From a checkpoint of a small transformer trained on Wikipedia: MLP 640 GELU, attention and MLP in parallel.
Each number is 128 + 24 x the weight over its row's rms, rounded and kept within 0 to 255. Layers, rows and columns count from 0. The size above them is the row's rms in percent of the matrix's.

# layer 4 attention value, 160x160, rms 0.0535, rows 71-87, columns 40-79
size [ 80  81  77  84  81  87  75  78  98  82  83  81  80  84  79  81  81]
[[139 171  86 130 118  64 108 124 136  94 125 132 120 164  91 145 143 160 121 146 148 123 121 131 121 117  85 113 147 104 131 157 135 108 128  63 117 127 132 118]
 [153  83 199  98 102 109 123 128  87 139  97 155 111 133 103 107 138 115 135 142 115 158 137 182 145 133 119 129 104 148 121 122 113 144 105 114 150 144 128 168]
 [142 114 123 124 173 121 174 133 126 133 121 121 140 109 135  94 109 150 155 102 139 129 130 109 119 113 159 139 140 126 105 147  89 134 140 139 155 121 129  98]
 [141  79 131 127 141 111 160 174 146 148  96 161 107  78 129 135 170 151 149 117 131 124 113 151 145 136 141 104 138 123  78 107 102  89 194 159  98 148 169  90]
 [140 150 146 147 107 151 167 135 131 132 161 119 130 152 127 112 131 124 167  94 151 114  98 124 127 160 102 134 138 135  87 100 149 109 154 107 143 142 117 140]
 [105 125 134 164 153 105 110 106 117 100 133 105 101 154 167 113 107 112 121 161 108 132  96 128 143 149 116 126 111 115 130 100 166 111 117 144 141 107 122  79]
 [123 127 141  77 114 162  97 126 109 119 141 121 120 128 170 160 127  84 129 140 114 130 110 160 126 155 167 106 114 138 125  79 164 149 102  90 127 114 140  85]
 [150 116 187 135 139 138 100 102 123 161  98 144  88 150 137  81 134 127 142 154 121 156 139 141 147 136  98 116 114 148 147 110  79 133 147 140 105  93 130 161]
 [109 128 147 108  86 129  90  73 129 158 168  96 110 118 174 103 139 121 124  99 141 150 118 144  83 154 109 118 122 132 120 150 153 146 141 143 133 145 112 118]
 [173 136 123 122  95 121 132 136 132 176 130  90 165 118 118 126 137 138 165 106 165 100 136 106 104 129 129  90 133  93 130 166 149  83 117 104 108 152 155 158]
 [136  98 135  97  94 107 172 164  97 154 135 111 111 144  86 122 106 164 122 104 104 138 133 122 144 136  77 121 122  96 122  82 107  81 150 167 124 144 162 133]
 [131 125 146 141 119  74  96 113 125 163 165 114 171 177 123 158 102 124 157 134 143 112 129  95 112 162 152 143 133  78 126 180 145 120 112 109 116 162 154 154]
 [142 119 155 148 203 179 172 106 142  98 142 118 145 144 141 153 176 156 141 130 151 137  96 162 133 126 134 143 140  89 137 123 130  60 170 138 117 128 115 138]
 [147  88 121  95 131 119  70 163 118 102 134 117 127 118 124 140  89 113 150 160 156 115 121 165 128 137  70 141  87 123 123 160 119 149 127  95 148 139 118 136]
 [116 119 113 105 139 147 119  95  97 108  88 116 155 122 179 105 124 164 164 184 114 126 106 102 138 104  97 135 114 135 132 140 164 142 174 161 145 164  71  99]
 [112 136  62 147  82 137 146 153 131 141 151 105  92 135 159 119 111 106 130 142 135 138 151 119 141 130 133 128 167 161 102 128 157 130 101 114 169 133 143 126]
 [150 140 176 128 152 106 123  95 144  88 119  94  96 158 170  72 145 159 142 123 131 158 128  92 130 129  93 149 121 107 137  98 137  96 136 137 175 120 114 104]]
# layer 4 attention output (transposed), 160x160, rms 0.0632, rows 71-86, columns 40-79
size [ 98  93  88  92  99  99  92  90 104  90  91  94  99  99  91  99]
[[113  90 161 111 163 177 121 121 103 120 128 107 115 137 127 126  98 122 146 159 112 105 148 125 124  98 148 120 113 154 118 115 102  90 108 144 115  84 160 137]
 [ 85 147 115 158 152 134 171  92 145  57 145 134 141 129 142  94 113 133 149 113 163 102 127 122 122 158 113 127 119 134 132 156 147 148 148 125 111 118  80 139]
 [ 68 160 109 167 128 125 117 118 133 132 136 135 131 161 104 133 164 134  73 141 146  80 144 120 117 111 114 146  91 120 171  85 142 117 112 143 169 105 156 157]
 [132 179 118 133 117 112 137 137 141 171 145 114 109 127 137 113 118 149  83 138 124  88 119 117 138 143 124 169 140 134 122 126 152 145 117 111 134 173 160 167]
 [ 80 141  97 141 130  72 110 150 105 125 128 112 145 148 137 100 133 143  82 174 138 150 142  96 146  93 105 122 123 146 161 122  93 114 126  57  97  99 129 106]
 [156 120 104 129 117 153 106 149 103 110 149 172 155 156  95 149 166  95 156 109 141 155 121 111 104 167 125  95 137 132 108 179 120 109 160 143 119 137 109 153]
 [184 159 116 166 146 111  92 102 144 131 150 110 127 132  98 137 109 151 164  85 147 127 113 116 128 159 100 129 136 151 107 143 108  99 113 134 134 144 131 143]
 [135 131 136 129 142 101 125 160 109 106 164 169 140 122 104 139 132 109  99 118 142 148 131 107 120 114 152 112 127 171 116 122 180 158 137  97 134 135 153 116]
 [125 125 138 153 134 127 180 139 130 128 107 176 114 114  94  99 132 104 135 171 110 122 143  96 165 133 140 134 110 125 122 124 117 115 153 118 162 138 118 117]
 [155  83 139  83 103 123 134 167 152 146 130 118 128 127 124 155 127 100 163 121 138 103 143 126 163 127 107 145 155  98 171  96 111 118 132 103 144 123 182 146]
 [153 146 162 118 150 105  94 121 135 143 108 121 159 112 140 119 176 105 169 145 137 118 165 170  93 176 127 121 145 118 131 215 118 167 106 135 135 108 135 149]
 [107 126  85 114 117 154 142 103 124  90 135 150 127 133 153 134 149  94 137 113 155 135 153 141 112 122 111 118 127 122 168 107 158 127  91 134 134 111 101 136]
 [111 104 109  84 106 125  81 150 109 138 130 131 123 133 147  86 123 148 139 164 131  88 147 107 107 145 133 143  98 127 106 152 115 134 106  99 169 129 158 141]
 [130 145 118 116  98 163 159 112 136 146 132 145 176 144 106 124 178 140 144 110 142 109 116 112 161  95 176 128 179 196 114 133  92 112 109 124 126 145 147  93]
 [ 97 144 130 155 105 140 160 149 130 138 139 174 110 142 102 106 125 113  85 127 159 121 132  87 139 119 145 145 114 154 121 161 154  90 141  87 169 107 131 194]
 [149 114 152 134 148 125 133 159 150 113 117  95 121 131  95 125 149 141 157 132 131 134 127 135 107 120  87 104 106  97 161 127  99 128 126 101  91 109  90  97]]